Part of a small language model's weights: 14 layers, width 128.
Each number is 500 + 40 x the weight over its row's rms, rounded and kept within 0 to 999. Layers, rows and columns count from 0. Numbers have three digits each. The size before them is the row's rms in percent of the matrix's.

# k: layer 3 attention key, 128x128, rms 0.0465, rows 109-127, columns 96-127
# q: layer 3 attention query, 128x128, rms 0.0582, rows 110-127, columns 96-127
# v: layer 3 attention value, 128x128, rms 0.0521, rows 96-127, columns 96-127
# o: layer 3 attention output (transposed), 128x128, rms 0.127, rows 96-127, columns 96-127
# up: layer 3 MLP up, 256x128, rms 0.107, rows 0-129, columns 96-127
# down: layer 3 MLP down (transposed), 256x128, rms 0.0924, rows 0-128, columns 96-127
k109 090:434426502533492478472488495461523523527547496509487447505513428522491468519509428519539500476473
q110 095:526428478558504420501507601470473565476497500515531474518493544501520548532497545555495524546505
k110 089:423489499614504432506504532467465483544506528456450443507540533496524492578519499498516505462478
q111 097:450581477473498589489579427572453452490480442492443496447495480455469448451496457481498461515515
k111 072:586509469453449532462479560520539510492489434522500550475517550466537522486469535560461547550494
q112 201:459452474545502486533523498453489501494491569466520462520492493530454461590501522465516546534489
k112 067:487542483444534543531468462466467544448406504463483424510456498535554505536464492461532537537514
q113 156:532545486435453490474425527510457469494521415469483506505460519468552502446440452554509495452503
k113 068:445463544536496488527486463493418426569547495462464518555510540489492548567449495554401469510458
q114 141:571512537442521487473428515487528560516513472506518509444515506481515604513430503572523463456499
k114 065:546458591552487489428416465501463541559436521527426464560524493491534540556485515490495489505499
q115 214:447426470520485451537551486476525497528470582502519497537481484546481456548547532457465538539485
k115 072:507460422487485480544542500480506484444540489453503544392485487502566425470544528508553451493541
q116 107:506439468481484417448521519472556564547507518487556519559428475467537511517507503552465508521492
k116 081:486531524370511422539535556496508585452504468513512499576430443460488457549500494521515515589385
q117 120:479530540432489577500532476550555441502431489564475513457543508542482464442509539475501467428518
k117 082:556492500520484501404473525501482458519531490505529498433492520535439508424454501520480525515575
q118 108:463447510549467456553529540465501493504509506493532504552487477532491472554480494461554558552493
k118 088:483448498424495479457518490483532523464544536491502481418399491502578473503463477538550553491533
q119 093:515483451534445457556435564474477542472546506510540529500454563493517527531431454523503590569493
k119 084:487571456473511516481472488476515550430483555497519526456384560472580489479487497497556498522470
q120 094:558504504461452541404431507485527474533568537482463525473451541510524491459478452534423472505510
k120 105:588556451496549549482429513529565549451489513520520526442474508499486549507520484495532500547510
q121 082:512450489484525492510455463483529521502518558527484499503539503515523466515541498494488510475511
k121 083:551500574480519474495483523500474506515438450543464457521538489547459530511448530442464455535507
q122 078:461435471550495513565504514506494467481488520551573535569494528574464484500456532484570527507434
k122 094:472520425453496465467493501469509530483584517444519543451401490490546535505463539517536559515499
q123 091:507478517439518476430468490537555502536511502542481517456495490499511551463511495477426465452568
k123 082:555522562553535518523507513574515433523453480552442455481536459480464492432463577547547519582492
q124 094:413469465434500561529399489451454483515522518535488517518541488524484486563484536485513481453515
k124 081:491556513438496497532566577517503481498494490509495503440443518475481517443445568509474539547572
q125 082:470472526506513549518465508513489526461499421518472551486477518451521572485439493505551525488484
k125 089:426483430540469500462512547507503549502526563448519451490424547458524502467502480534518494410511
q126 080:505531547496466494430584564506527510516465589503505470467518508516495435485497505476526514523516
k126 091:550456508472488543516466442490491453494500467577462434486544456539461504505501462478562530527435
q127 075:458530474560518538585443508529453487480542450452505550458510455530492509516447466514521497477453
k127 075:468601445485527527502551513558475492472480544494517498512481579437501504463541532533423485521479
v96 075:432523530555488536506414476475502523516506498528510549495447514475484505459551497515561499441456
o96 080:485515468546470482489450553537448450566499507485505517495562550549506485499540545430423495517471
v97 072:511493497491494476493469469506524548496582458471542465511501525469556607520521528475523482515425
o97 078:498502507515538439507482477500502529517419505436412546497547471580495474472476506453492551482523
v98 076:477510452606527516480452466432504484520515476428474507539459519487557445514559439451546544473456
o98 087:498544476538462516473433512486476554515496538578529482480543432513459491491512618502502417484533
v99 076:547388534469535452550452424499441526503542492561477499565525489504509481461502486489473459541512
o99 084:476492488544507526517491540460522478544556417483466502466508446528469548545470483391511594477527
v100 065:505538476481589502521533507424474575479466515501484486521451439467545539554475413534529485545507
o100 075:513491461491564454450462528488544487486485514462470519415497495471467488494498520483513482444582
v101 076:489557463518538489486593505480490438483490473518511491504505475533484454499513505584494532493533
o101 077:491577525476463504468456545488574534434537511517563499441604482478533507542510527464505449491502
v102 082:507469536533441570447412461501437442469449489528509503463486525493508487427417485521533485489475
o102 084:446494458441541471520531552497496522446471477486435480528556530451511520471587547512423477499465
v103 073:442495521508436488530506567503568557523528501471541499484520476474490588543487487524562567461503
o103 084:494494486498519485502471456553537472510428552530508499458522393574497502522486467556538486507456
v104 074:454504495518486517478494471459517581527543526498490512535448514514563559474458508578491538522467
o104 081:490542511495560457480406524491517499524474522473469487399552485526476486515488540468511463431530
v105 074:562523485453501571463467435473477415470482506500477468456480506459502562484476487517552450523497
o105 082:492456477466525418477489553479510514422486499491469490489521611492539424495556563528463517478528
v106 068:491511458488452525412449460485512546476523480556494488461481504463502500548520489560516493483454
o106 078:502508531448534425490472581497489513485465563410441479502503551559494530490523547533514504470453
v107 072:562489500451610551488453542495485363482497494498487464439537492493472523519531594515535499476483
o107 075:512503514521423504464457514466467542494557496435475531493522587467495432467516469476475532455474
v108 080:599496545451464462516517520546561487495438445550489512488474508509516546436425508422526456496523
o108 083:465423437491548489495549523501489477456485473410458526578457597521503520490529503499467535511473
v109 080:625550481483545504501548472493480564420533512507494499433513464456501474463488457514479519538492
o109 090:550451531470507464491455555405478484438549489430485511554509566478519513451529569510423509477539
v110 065:502576527507466557495522500438481507496464468412532561521467526500507474436483511669500494465464
o110 080:489441468491480398492443535525433508435441581476511443538502515503520522506555543515482480522454
v111 071:437467472537504535492496507502578404497537535498525508498516547486523540443471474497419543506516
o111 075:512470479436546474508460566495457481478481431512451476474579539545534466482531542481439460498537
v112 070:449459535459466454526512480559409445563486509526503498535543530523424418450533562451457480505521
o112 077:481509522507431560554579483512482517516547462533511498531490492494507559564493467539555518570506
v113 079:505467486499569523518461445512521417547481510498564483511510472480541510482539478518499478437540
o113 084:532479518522415538475515547446527532550511473532493539449508505489505419513485495475572518479473
v114 084:526530468465499503483501409490471467457458533532506497448458482518540502465478524481469441511496
o114 088:455497465492585496500508552482542561507456499487462451510511636477506499485525560440423554533569
v115 076:461528505531429478520535437520490466499535489471528511524503478483439468466452450409465504470499
o115 085:558422493550428518540497515478451497542525490530531479605481499569516515537508536501465530567501
v116 081:405618500533493548520534450578462495499498480415540464468546536486498484534467486380413481492514
o116 093:540472500526486490521496515461471526500500457552487502536500508473519464493519517496446441554539
v117 072:555561468479597470511493506477424526465467509409486533507487472457509493567484589488514530487487
o117 078:509547512516484552483448494434463508474543499441454500501469502503462525491495508438472491417542
v118 073:547522505502502495573584495536524516458560471464476504514523523496481582590404528401481500512529
o118 076:497474473544548463520570378524513494463475456521506482536475476526510529445454442495458531533531
v119 077:470472475482475489507451518435482559490515514446505502517451497499527538458504491638495491500450
o119 078:506537507494532468511483443483416530527472514495509529488516473515441532509454498456517536473518
v120 076:499554490498540581466432478478559509432506502513517544453489476469583492515524455562526533460447
o120 090:499516470448548471443412552497472515417453554470480469493550550479529485469544547506443444452502
v121 075:502581497520516530493567520541485505466497500436532526424455479517499483501541472528516487447473
o121 084:461506489498490457480449476498529501488494584486490417561539507472513496529556502569439498509470
v122 072:489501491474549491491427503527448459501472527500452463447492514506524475497543532489490436443479
o122 072:515543516510442543498519478505490537554565542516510472534450495474507449508533476522482499517480
v123 070:543452524472466474504466410542473538502426517530505483523449522496471462434487502512505440518472
o123 075:506446475536486491504578542490466492547541455462486532595464513502448579534529522399499557546483
v124 068:487488539474538491512542490508486421539494519488503510511532499524473500442503465509480526513502
o124 074:482464521569422548551521516488521472542535456531529491511519465518525516541469452456458573506527
v125 078:522377466450455552484449503496546437515568513550484494522497508514547528553614505561526470507509
o125 081:467546528484504473476555522557517493511442511558467462497551518515558520432404489448521525507496
v126 078:457445524489481502502453472503429452468443502488481480550518504530456475531496534428503455509509
o126 079:493479435467523516519559496523487510528521450548491432502503584437505480458535499479473489556505
v127 071:478497559544407502554509532558526555465503446491549490483494540537459451521478495467523534542515
o127 086:499506509467516531549472514481482456434501459475503526485549504493477527490525572484449445529502
up0 107:523456515513538496462516531372425528496500451495613489517472493464533516494540464567483443474444
down0 106:479545492489457550492503475596535507548512648507419458553549508482493491455468559466522543554568
up1 126:507505486525492510574462527497506523474530527545488437547487433475518461522494535453495521469462
down1 130:455508564518477529410473528543499426570472449453520485491460511501522546465451482520482437531524
up2 072:536512552504489539527425527581517480578549476506455485453540480511474531507426452497532497517460
down2 064:429545480530512471497595547411476510460491556522546538489459508453531500464546517537449502445544
up3 051:550520463498471504499454444482490501462485524431471543480527458533462515471398519531475440493485
down3 040:501481569520544511530539536502491515525514492521527429515473519465541523501545488486490555490515
up4 077:503450405538458501487479464539516505469508497466510514490550489446504423444455582526438461498519
down4 073:568521611456529501519517539477502488503485479531505494463466510500446565536585416472540517519447
up5 096:577436579568478510459520496493563547560470502492461389517602510447501509563518466532550490537472
down5 093:487532422461533505505432460490465493433544502488543597479374518518511480473449484512508485440559
up6 074:562542544451453482433533476466475456471419485458517458529494449468518547436541573562503493520454
down6 069:452471449549522523534467524539490520527579521521517516481529592522449441551490461434501465429547
up7 076:463463528510556504553457519475459550497512536554394543508506529406483522449466450528456424452485
down7 070:540501492485448497484562474491476499573538458489577440513500459528520505519552564473573568493471
up8 089:496521468522457486465525544467497467527524485524515502490487452518518478480516482532490455429489
down8 085:529484552486530558517488452502519540452491510489529474561453547485503537521471521490512520549475
up9 121:495518488577498549501468529553462557473568510488518512545479519458501444474475503446558461475502
down9 122:491503539392476445476507548440529445532484504486484501462510459544536564530513465574439534534509
up10 032:564553577518512478463502496515524536477584460544481445534468484538472453473537428517435563528539
down10 021:394461433506471487503485508473490492549445513447520549428545537457558532554473523481544418478467
up11 071:537513518494528538460451513462439474502523558511498555508456482506489500452473568494406452503503
down11 062:463458505504477495510521516561544583481468449502534380518561534487541523522493470524596549495500
up12 080:510503484507484473469449475483476505510572535475478567553592536420517470479450450474592414492476
down12 070:544486470463488556530514552521501510480455476509516397483442491529458485506565554510467608499528
up13 137:433456496484484534520481479475564439532547543515496486517490502510504456419526495461489458491474
down13 155:512553434441468460479495506480434610538480498450537500487501545443490497530509517587532524468494
up14 111:473546503510443488510507485466472515457511512499516400498498522467475518478482496485501531438523
down14 120:521500565522575509430486540538531454509489495538524541525468496507496466466473469536534441540459
up15 090:533499545553475453407527418503524494520405474484510502499519486508593519538463434552543502431505
down15 090:494516476463547536577472556505499438493557539519511470523462518487461475487499491443504460553564
up16 070:443571511532553525470486471520493535553630511491514503476481514473500504509529509510543382550501
down16 062:622420470464426504566505554510510549431422444484533490537488520486483467460492519503499624483467
up17 090:496484471514456502422484478531512519525518474420404566518553520441507405442561406561413453501493
down17 083:503515541499505492580491545526507460545487521546516415465487461490472597544444541457541522473625
up18 071:513482432508531504508590458476477484456427458520538451552445532414568451492491554518419497518505
down18 064:483460569535436468451421547508532537576571515501493559449526481544427510443510442507617487479526
up19 097:546505582467392473545525482416425435443484444526544478539537512441517538410566463594470507446456
down19 099:445536459542614490494473503564550608541508554484511497470493491567477477586465576403535482504545
up20 097:551562494561476484496609401525491516499402489518449476534533494462542483499569472507461516505462
down20 093:438451503435553522495403644471491526512566528480515513529495462486475494484502542478515499509511
up21 090:526482563528507508483520504427491526534481515474455509527447488486483560467557488482493461503535
down21 093:445527472486487522488474524571534464459524469515540481486556484513518440481450507515522506493461
up22 079:533533500473530508384499471555526520548562464477491495519521496500455460506455440450540434511480
down22 066:483453475530476500580494544474473506442461522515495485445495498480581508458522543548455538492518
up23 058:495522482505492489508415551478531514437530552477435552522503506490458518511488522507535413509424
down23 046:580499507465496548513593451544440523532504436543533439476503476487526484471542501497495533475574
up24 100:526490546573586499526425472540519447507581455515482486480590491528492482536457447482533412488413
down24 099:505511436461471509531558531484525584488436526490546515496406530443595509441524517553452547496541
up25 088:503543546434453522433440509480568508490541538465512485495466488484517539454540463495503459478525
down25 082:565426421555529498538529462499460525487492478482496534517566571477482473477485541511494502511514
up26 082:576500570523510467493447391492543523528490493504468509534545513425542495472549507573487521487514
down26 073:474546398508490535530509605497481478458521506495535467467427481548492481517453519486506450523465
up27 083:589457491496439533448467497484509547516480526502473463503529566473513502483501497524498463572444
down27 078:436497483484508499551545527559496455469508492499531504518472426526527506532462545459513496443587
up28 100:534548610538514514435444486502526458518561370448519569526530526424458462536489428552503485473474
down28 103:473504424502494496530538529512437566480436606500483416444492428600535524506530555451532512480488
up29 083:540421532456497492557446560415471510445560470457494475554485458438443466438465512484483387495537
down29 078:461561443565490493483566455548464512580468544513500547439515549515560506509553506551531565499428
up30 043:472445496538420479498453556432490519514509590512467549531531505469578461443536532501472546440483
down30 031:560513496462567549515509434551480515488464457484507486521458517506438522535451504497579488564531
up31 104:466490554502463492545425438477480500492542525481473466549530479486511597496497399522510472515452
down31 111:521517421550488492460542561517517538502504490503513563494481543527510414493510569455457548431549
up32 120:527524592546458550469526488540562563525527475531511480473430493472548476504516426466497471515445
down32 115:479470482494469478531458492485514469472486528509475548509520505517393527458502493487528511492577
up33 062:531513474502523531493448442542507495515516426477495524550580514469454432472448493542499458512520
down33 049:463519539480452479546517586512522487530507528474511479429460522509534520507558446493481544525468
up34 112:527481567549460457440515512516528514551503462473531479536470496419496479409544443519535425520493
down34 118:506527435456569496531513506513428520483471597496410547530506482511520573542529558493489536542459
up35 060:502468598503552513491566502467498478560558484534462540506506502480518476508546513543540549465555
down35 052:490543385544448460494448493491466563477447493465513488523453498500529558458468515506470473585464
up36 126:515502532603485542519432513496616464527474522479465510490487497534540489488446507482508423530511
down36 135:536514495480473467517548464477464561528433583503541451473534556463522443514498526421515550489632
up37 086:523470516459504511536479610493500483473601451449453483515631505484447475471466465531513484457532
down37 076:469529451574483453537548398484477531524410500514550524472418495485530477502531495465502482552477
up38 078:546506464483445516500490542465477469439516440395457520505478525483428476484435526500480474458493
down38 070:465501577474583478504486469535484502553507551544554458487541434478548508491555444507518507541509
up39 055:479523456481561529542519477569540512537507521504537479504371500487545515491497551485524492492474
down39 044:535478558531428481474490539444491527465502468517469521516618517492449483508534455535480506542542
up40 086:469489499486569510467486518568493512540544482494484524543518546429504410413499448465421462417507
down40 085:523493516470431445567524488439514495515474468512524420464530447540498565558480552551543517562521
up41 085:518532462501527518532407486491485498508478482466470481496462491517457561525507551462540430501482
down41 076:488462515538424527482607577507469445488503500579529519506509487449556484504531436549448519456484
up42 069:573414566511431475502507440453497414453506515567481498530521514429549520460597469554497543502525
down42 059:437544390492587492507510538533516543547472475428495531492478499575463450494421537480523443507505
up43 112:542431543513472571522477531425482531528462524403523414545521464464469532475466498504488518481464
down43 117:526481449487560522440508493549481523494517503478522621465525531525521446466540529473507528531512
up44 117:497581507526414532502401513470455485542516424469505509464441459471476457549456481456474484477497
down44 115:537520502491564473459538504539460494515488568487493500506550560518512519498531494545485484603503
up45 095:535511499526441464455468594429466531495516481432524485514469487488475533531533475528589417502503
down45 091:511513539448527484542576413577488520483459523530465518497543520474541471450494586503416583474535
up46 080:472480523557501503468562557507421534551482485535500464472395534513505557517448485498603426460467
down46 074:592512446480451492503457435467513450449525454516475506530566464483513481512567493517413556530535
up47 114:475535540517492509543386420450488506489465421460509481553497484463520530476450430509500480502481
down47 106:523476485535507501474495540521460483480557554534473492476387520558485497542509493466497561487494
up48 083:528490516507521498448516504392438448484457501451528480521526463468521516444614501518459524460484
down48 070:475530504522460528498494541593553571492525469537497530471530507538459477458437501507506432537506
up49 129:451503547499534531510562432574538480476487445490402430535511440455465435494519496516460523535521
down49 146:479559460480515519416455538488494547500559393533512546472417553451471529458471530521528520492508
up50 119:509505455474510525580550463544487496489533541542506464465466507441489419401447555518525446487480
down50 122:539468499479461494483517537433478519469514453453577487551553519468503573539500505424486479494511
up51 130:527519505461478472524527580405494525520508429480506468553571473415502476398576519554434491443526
down51 131:513503440578514558466431461579480491507491602512465472519485494533541514577433524485553522604446
up52 082:567525604507505516493473551459501443523569480481494544498535461471435484442535445571375543473540
down52 080:415501408547464446517517459514508566528460472530511434479464523550554555481487583484605415500486
up53 099:438470437512555579476551469623531517528479513481485485477427522505543465473491452532509511433484
down53 105:621533521487443461471491521394511445460525481532493501527534470424427523500524469475492503540564
up54 130:460563486475442552481492479481526483519483556457498445503488498466503506508464569475545535526428
down54 135:507453525535494493456531549532496432438539475534489495467509511535500471468551446446474464459531
up55 076:569501511512406467448526422487430565474493465558537387520525523561586456544534482501482541489482
down55 065:406454488434565502496472559494532477554505525465505609513447446407469509445421487509546487503501
up56 098:477476538580530529471600433560584529557448517435469554497460485445519497468586432498462468458478
down56 098:480498486469476561522432565434432468461515510506507424496517449556472501541451483415535505567601
up57 145:492537486442565501483426525454472497474454522554470468452477490505494502435412430480506427493501
down57 151:501429495541576498510576535491474505428522577547439458562469541543498484495492464453478450516463
up58 085:507516514479444462489579517500459553520461518440490535492479494467536552512543531480539534457492
down58 077:472497508532557536503417526505467430498526491519540471527525503483487455483447488521484483527515
up59 087:500500411475462480496545514545462498465582454493449497484499522507480450488565473532427534477507
down59 086:468507665521510513523482498464549494525440533509496474482515479490512511502487483451501461481453
up60 081:523514526476486524551427511508533461514483494444427547556548493411439572478455477505509433478483
down60 071:488478524486526501447556508494438517468541504517536413460463488583552433495556531486502561506535
up61 122:482524509491470581491518465482507496515459523451520494458557448463442421485478527483469477508423
down61 143:576516457455398458485471486515467568493492450504554535526445526446543512482528552525565542398552
up62 083:529424459538501521442562502502524530568477477467567440500511542475552380431491405512388539542500
down62 074:453564593484490465497449501477501434512483522509422552500508445490486601473511537520609407463500
up63 072:541499528503509522477536462515509554565528485554506415518556503471478494594485437482555476493480
down63 062:472499446483487479508485551479509444451473511439482587508428505522560471447489513523395518495531
up64 087:526456569573422514522538502519470496457471490455445501482472488419525509501508476545551461547437
down64 079:456513418438599534484475486490504493465545493556518479516519493544451496505492467488477509469586
up65 086:432471452479527539485489468588542511559503516482429443432460473497496453500478504520482403527482
down65 075:601541540509447484517547527469499416426540450506498559491580559467486524482523503493487606526508
up66 053:531500534531463457508517518418425493435430444523540470516519505442506490415524526597396531446506
down66 041:466494443439521542505477510545537458606591556506478508467509474560491511531472498397589475521513
up67 087:501450539527376508491523463506478518470517541530476469468415468478588568419574482517483500474485
down67 084:478513495500603487498481542507522500518455407463510530569568559483450432521482528490495461428539
up68 101:560503441498490523468451536474472495520436459441429450526506456531398512553455533472573464481492
down68 103:444494545515530487454625436506537473510576499503534504457511508479622523446542442554441500523503
up69 103:466579480500524500532494514571498532469498467547477506494525432480451412498497492490493490528557
down69 112:564406522447460479480510487461478539527536430478535518538472575526558555521511499521469471438450
up70 126:466468486502506576500402520467479397525506475470497484541514424475528439550440480483466477484469
down70 120:533434548475485516436541439560509500513537485467559522473485535507521496553538524494507455460462
up71 120:438433481485531481511519538512499463477514460514482393526537549527468568535488473473501449449453
down71 144:572490501526494515428476520465474602528528571513501532524463443461522469482493451564561453526507
up72 130:466517466509456494513543449558460483527471550476449491460476407505455439483532538461484448528458
down72 146:573470502494558498495518506441554550502475526514541504477451433460511529471455523551426570432591
up73 139:484510565494410519477531510538533560465469505424461449504524444460492613510498471485465514448452
down73 140:488530499483486571539504533466441533510485530435368566582536582491440448543472489470489550486540
up74 127:498469551524429561433528509478469483555487568463522493499534493510504576483434553532534480506493
down74 122:489448414459554459535452483485486535430509463548496522576477529528510465505512446457466497482532
up75 101:583453563523554474468508451435523518528447500430460430507533481509577537505517409561478465532511
down75 100:425515437464494542523470543533480476504548524535557561504447552496458462469448546478523501513511
up76 126:512494461504545481532497517508532532430524485564477425502500430419523465481557500487550495452462
down76 126:402512500511495497480474498522479499526498495432537482491493521552513474477452484517469470555603
up77 065:534510527511409492467449534492514524485540540473414504460484471497493540427542465452473477478511
down77 054:441502485504605547561516478496466499505482530490542482526516537473487498543504545518507555476533
up78 107:572461477546450462459508587489536474591556498505521496470536488376486514510508434535479479515466
down78 105:469554524476516535528548446554466501453472506499488546503488508541490476465466582491531463502540
up79 085:449539526474542520534524502535486480541569481517426519489474533484520494453508441503497416453494
down79 084:506432530511431491470494485509514533471468479499521429473549454518499510535514550512504561516473
up80 135:448534510494466593518486534494466556443429529476505517501494448537493465491536470488490477520418
down80 145:494489530526537491438497517607500457591387483511421427432485540483523474437512545467455520549522
up81 085:524550444411459470524517563495472453490546468453436558488553521488487501511511453536475465403441
down81 079:445472607563525502515482445494482543500465451518571404510473447494515491438501548442481517554535
up82 160:495535577575484553562461546491495473439474531477470398467535415546483581426466521498587455490479
down82 159:520459581550470422571552555524617426456456478489473511472539542517468541444541421519483516485450
up83 088:515484517490512523497458514404470564489480443481506466557550492487415502455470531506479432501504
down83 083:523519520500479496478530491569489429548535581512547525435423488538580500506534458539500547514477
up84 087:457491494524558501468471465567465527535557505546428522481440532388464486472597546530445435442505
down84 083:574518516488471498505535545440490425482475506457546443547536504527504493481451476477567562509485
up85 157:523514581565511539521434539451542463483475477471529496494575461527486471484495507432533491488461
down85 168:545431456489470448526544448458493515539477509504527477539551542434522500373561477529503419530505
up86 119:447576502510476587547438546519416514469552466473531570508500494500494464482428558449577489491486
down86 120:511401511502495388442562465458558539546469509491503432503483475560475558546560445594449444518499
up87 113:560489470544544564482539553577547463447549520522466482550474530393529498509503538470513486539481
down87 130:471519568413455448507479450445470485543454509510538515450550452579483488528509488515485521450507
up88 074:487513513468491528552490484562486500549562503429523482471461430503469543485503548469531548502500
down88 068:491498520520520506448513509422494575480426485562521533544528595460545467489493449560494491469463
up89 079:559513524568429518487432506504482434526493495474498546502601430490416517494458517524499439550490
down89 075:472541444465556528525518516529511559514496560510512418477420558466535494519540487490471533485511
up90 110:531501552511455499479476500534439488475528505512539430509499474497551452421453493517521453470513
down90 115:431497484494577474563504491471523473545412515446472539507478526484458529507501485505492501519489
up91 068:554474556546402491578434618455513453484482476492492503527588461460434528441513502523431452469438
down91 056:471530406490573515475553406573465522546507566485522453476419523503525522549486535483536505495571
up92 123:478475533520409490525466453493471540465498529515530497476491458484529574552476525582491521436498
down92 125:532487483506513509472564527477457456477475485518455485515489474490532385426488461491499484505548
up93 118:482550503573538485526543535479468482528470455532457447431520487449504503489511509457478487547488
down93 122:541424449451487443505549402490509518468538499570505487534474523478568502463443448556515553468565
up94 131:450547501459495515484421481522553423492507409507477501547509445533551446483510480436449487485463
down94 134:476437546548489486453549519551477497561488504495492525528511538474497526517570554554525376552519
up95 128:447457587492475519477498431506467498533521412486467408526504508504499519539519482548451408486434
down95 115:553482514477483511538510430491493487441484589483508565465457479467400490531554541519584539518617
up96 098:537428491512408504468581491491457519515583534498553392511444542450581511445515471554493524520553
down96 105:489588510483581525507452544507526504500397485482455594493519451523472487513483552497544437449470
up97 099:508469608585453482557488515450467480507422530501447479577470462398531561484537469577512500470435
down97 099:518512448495557493460521490520568503513575496459560470462526584580482487493537564425446488485577
up98 125:484447549496481542532441444499496431456497488508473491519494382456463584526461466502486484522422
down98 128:574478482462568556490569544451487477523451555478536436509527528454485372500429535493486511545502
up99 080:507480446515518529494546545520471424604521507477462501551455466473515523523481516521477442605493
down99 075:507526577493487458461493481488527605424506481480524515442569525493491475426531432496516506388488
up100 051:511495525522547513440509442560458534540482556513505507503479504482579531443411449565553422479517
down100 038:514479467495461506545500502455531494460536439515486503513513496480463516540592507452494567515462
up101 029:497523545476520518516521535559496552531601518501501572507487501486508465452563444510514538488527
down101 019:466498477548500500497467448429511508490379520506530430448506539466511521544474554489488433517493
up102 108:482480545459485497471551450499524520465550427533482414578505564467523507509487449507492430520528
down102 108:495532434523525589534447493469463479483416554468472541458527463492463509548555490484503563448477
up103 063:478451453481535532482534557557531561506504479467486444480505534477519393457491420498441487473539
down103 052:503505588526441455511472430452471447512459481497493558481532417498468584512529513502544471551450
up104 117:520460509473472470459477522496489591543527516434514414458492463492510533484464579507489488519482
down104 114:499506517572477525497545512519500429490494493551482582575503490438521466479554411442498466532472
up105 090:540453496505526525471510443587477474586530514527461451481510461524498522581475532480462486490477
down105 087:482513576503480512476497548444520604446451500494530558535493548459523501455482449531535529457473
up106 126:444566477580537533489511429522515438486520504509494453531506499513533432456493458462560497498456
down106 129:550418509444508511488515472499462479509526533503463477512542531567531574589498515502440499495498
up107 095:529499495485474530393493503470465527520515525483531477491485500492576492508499479540484491486495
down107 087:495493521487543483513525537542538495500509496468470547526518457457422508475496512502556475557499
up108 073:458551452481538499375479470472448474508465516475493506475523471491567554492580493557408475507428
down108 061:577490617539460527532527504517529543476551430511514466546490531493479449482468545477571539435575
up109 111:532508467498431465512534517514508595527534541431475472503493510423535447520514389552531464522559
down109 113:538470535501599504472526538487516485503484445548509535523508462475506513489508631464506484467447
up110 077:507421423519439501489526461524453549492483455457471435480494547507587461437530489553421500471478
down110 076:502556620468565477496461509511507467511544519509457532503485449467480503550494467478520495514496
up111 065:625479513509442510511449518432488521516506446463532523524581506454443458511561446572422534530482
down111 057:369531516508538477514556499562530472529490566493499498468396498554572533462421528463521455471576
up112 107:437514511527502513531484533553524491492555449502522539429498491465505396421509419513452504432488
down112 107:500472566495491435522537494466541522523502532528517454496518479551506643551532515423507442498473
up113 057:562441447512453504548480537501482528517528513505446439436594500487463505511443516498472466468466
down113 043:469536590495567481502513489500453447486497501459558570568422468511527500465546471529569542480532
up114 087:551507530490498515459503589511519460559508465505478484549603530501467478483451378528434445489467
down114 077:445492473536500474548487430495451539474480484478511468467439436422538508460538599478547496518558
up115 119:423528549441494544512502457560522529485513483552519426552508508482518471458543535474515467459442
down115 111:441446510500597475483477477451438448472479464476490466418518542572492470474545510497493586505544
up116 092:525504520610571522432476525521557458517481502440515524520554517434581436554558466475497471496512
down116 084:458507511436409482522517452453453513503539501510478481464479504548493550449448532491525504478466
up117 092:471515496537464486495576478560435529540462524502463509487465510472537571509519466486520432473479
down117 088:518492520435527535516445539390513420495557473511506467565511416499516432455507494485459554555548
up118 019:484572463537507556529460459554492527514491530481493512501495468470577503486420522478506457505472
down118 011:518405540454520450549540495465513492512474461496483504521492532490432548516541450503497571471523
up119 077:532473461514556502476422557594533506559510420475529484422479500486482513525469489476493533511463
down119 072:482525608509441484506573464403458463498527576475495571546521505454518468454525460534465446468556
up120 059:480436451508545471430554524475485555516468514504497521538506545403552395453484484554375481469490
down120 052:558546552535391538512466482513496462526537515496496467456476486540453568541532480488586509536502
up121 077:561486531496401484552541413493484489426521433513494519553547483437512512461505435525463520436490
down121 069:456494478551592484497492577486496500576473552454509503508466485527531506522512582486494454523503
up122 126:480479634537527492508523512497477485538485468439495504558536509475488589476496480491456518464485
down122 137:567465434472502555476493480422492581546516537485476543509496465477540455514502506532533511560539
up123 096:483564490422468535503452519521466507531600523502504544464425509423499489456537501530479530483481
down123 097:520486509569519483461546452470471529484394452546489427568605453522524518503515507478502435483486
up124 102:502595522513537509459529476472514555462545464516498479510488481485525505476537547558526454529475
down124 102:568461486482470471501493509471484596520459562473484538523521522481495501538471533453520535507519
up125 120:501474478600544517524456487508565496484458540490447504538482498473464415454578454469502434565530
down125 117:464515519457474525498502452473457582479484501503491491522521481464554554484400556510537546438494
up126 082:519477541449581511468536572513520491491518409505473473511460502461412529543523535553464496460498
down126 074:476508415531456490503450391459448524530510542510508506470575485532562454469506482498542446515497
up127 114:543487565445441482464539551540467528432424503541607454550467466416476470420475536509512431460520
down127 123:480548419539527505495432453462501479549530540492426531505532511530509505599484437525519515532472
up128 135:478502512558450466504482471556511489531443521495506443532533448514546461480455517486535443429511
down128 143:569526469545498503484544540505558533481538578509522590507451504457478457478508507458434508473531
up129 066:531511548476513536482423523497505475515459455532448538559517442449417478474539540528400534503512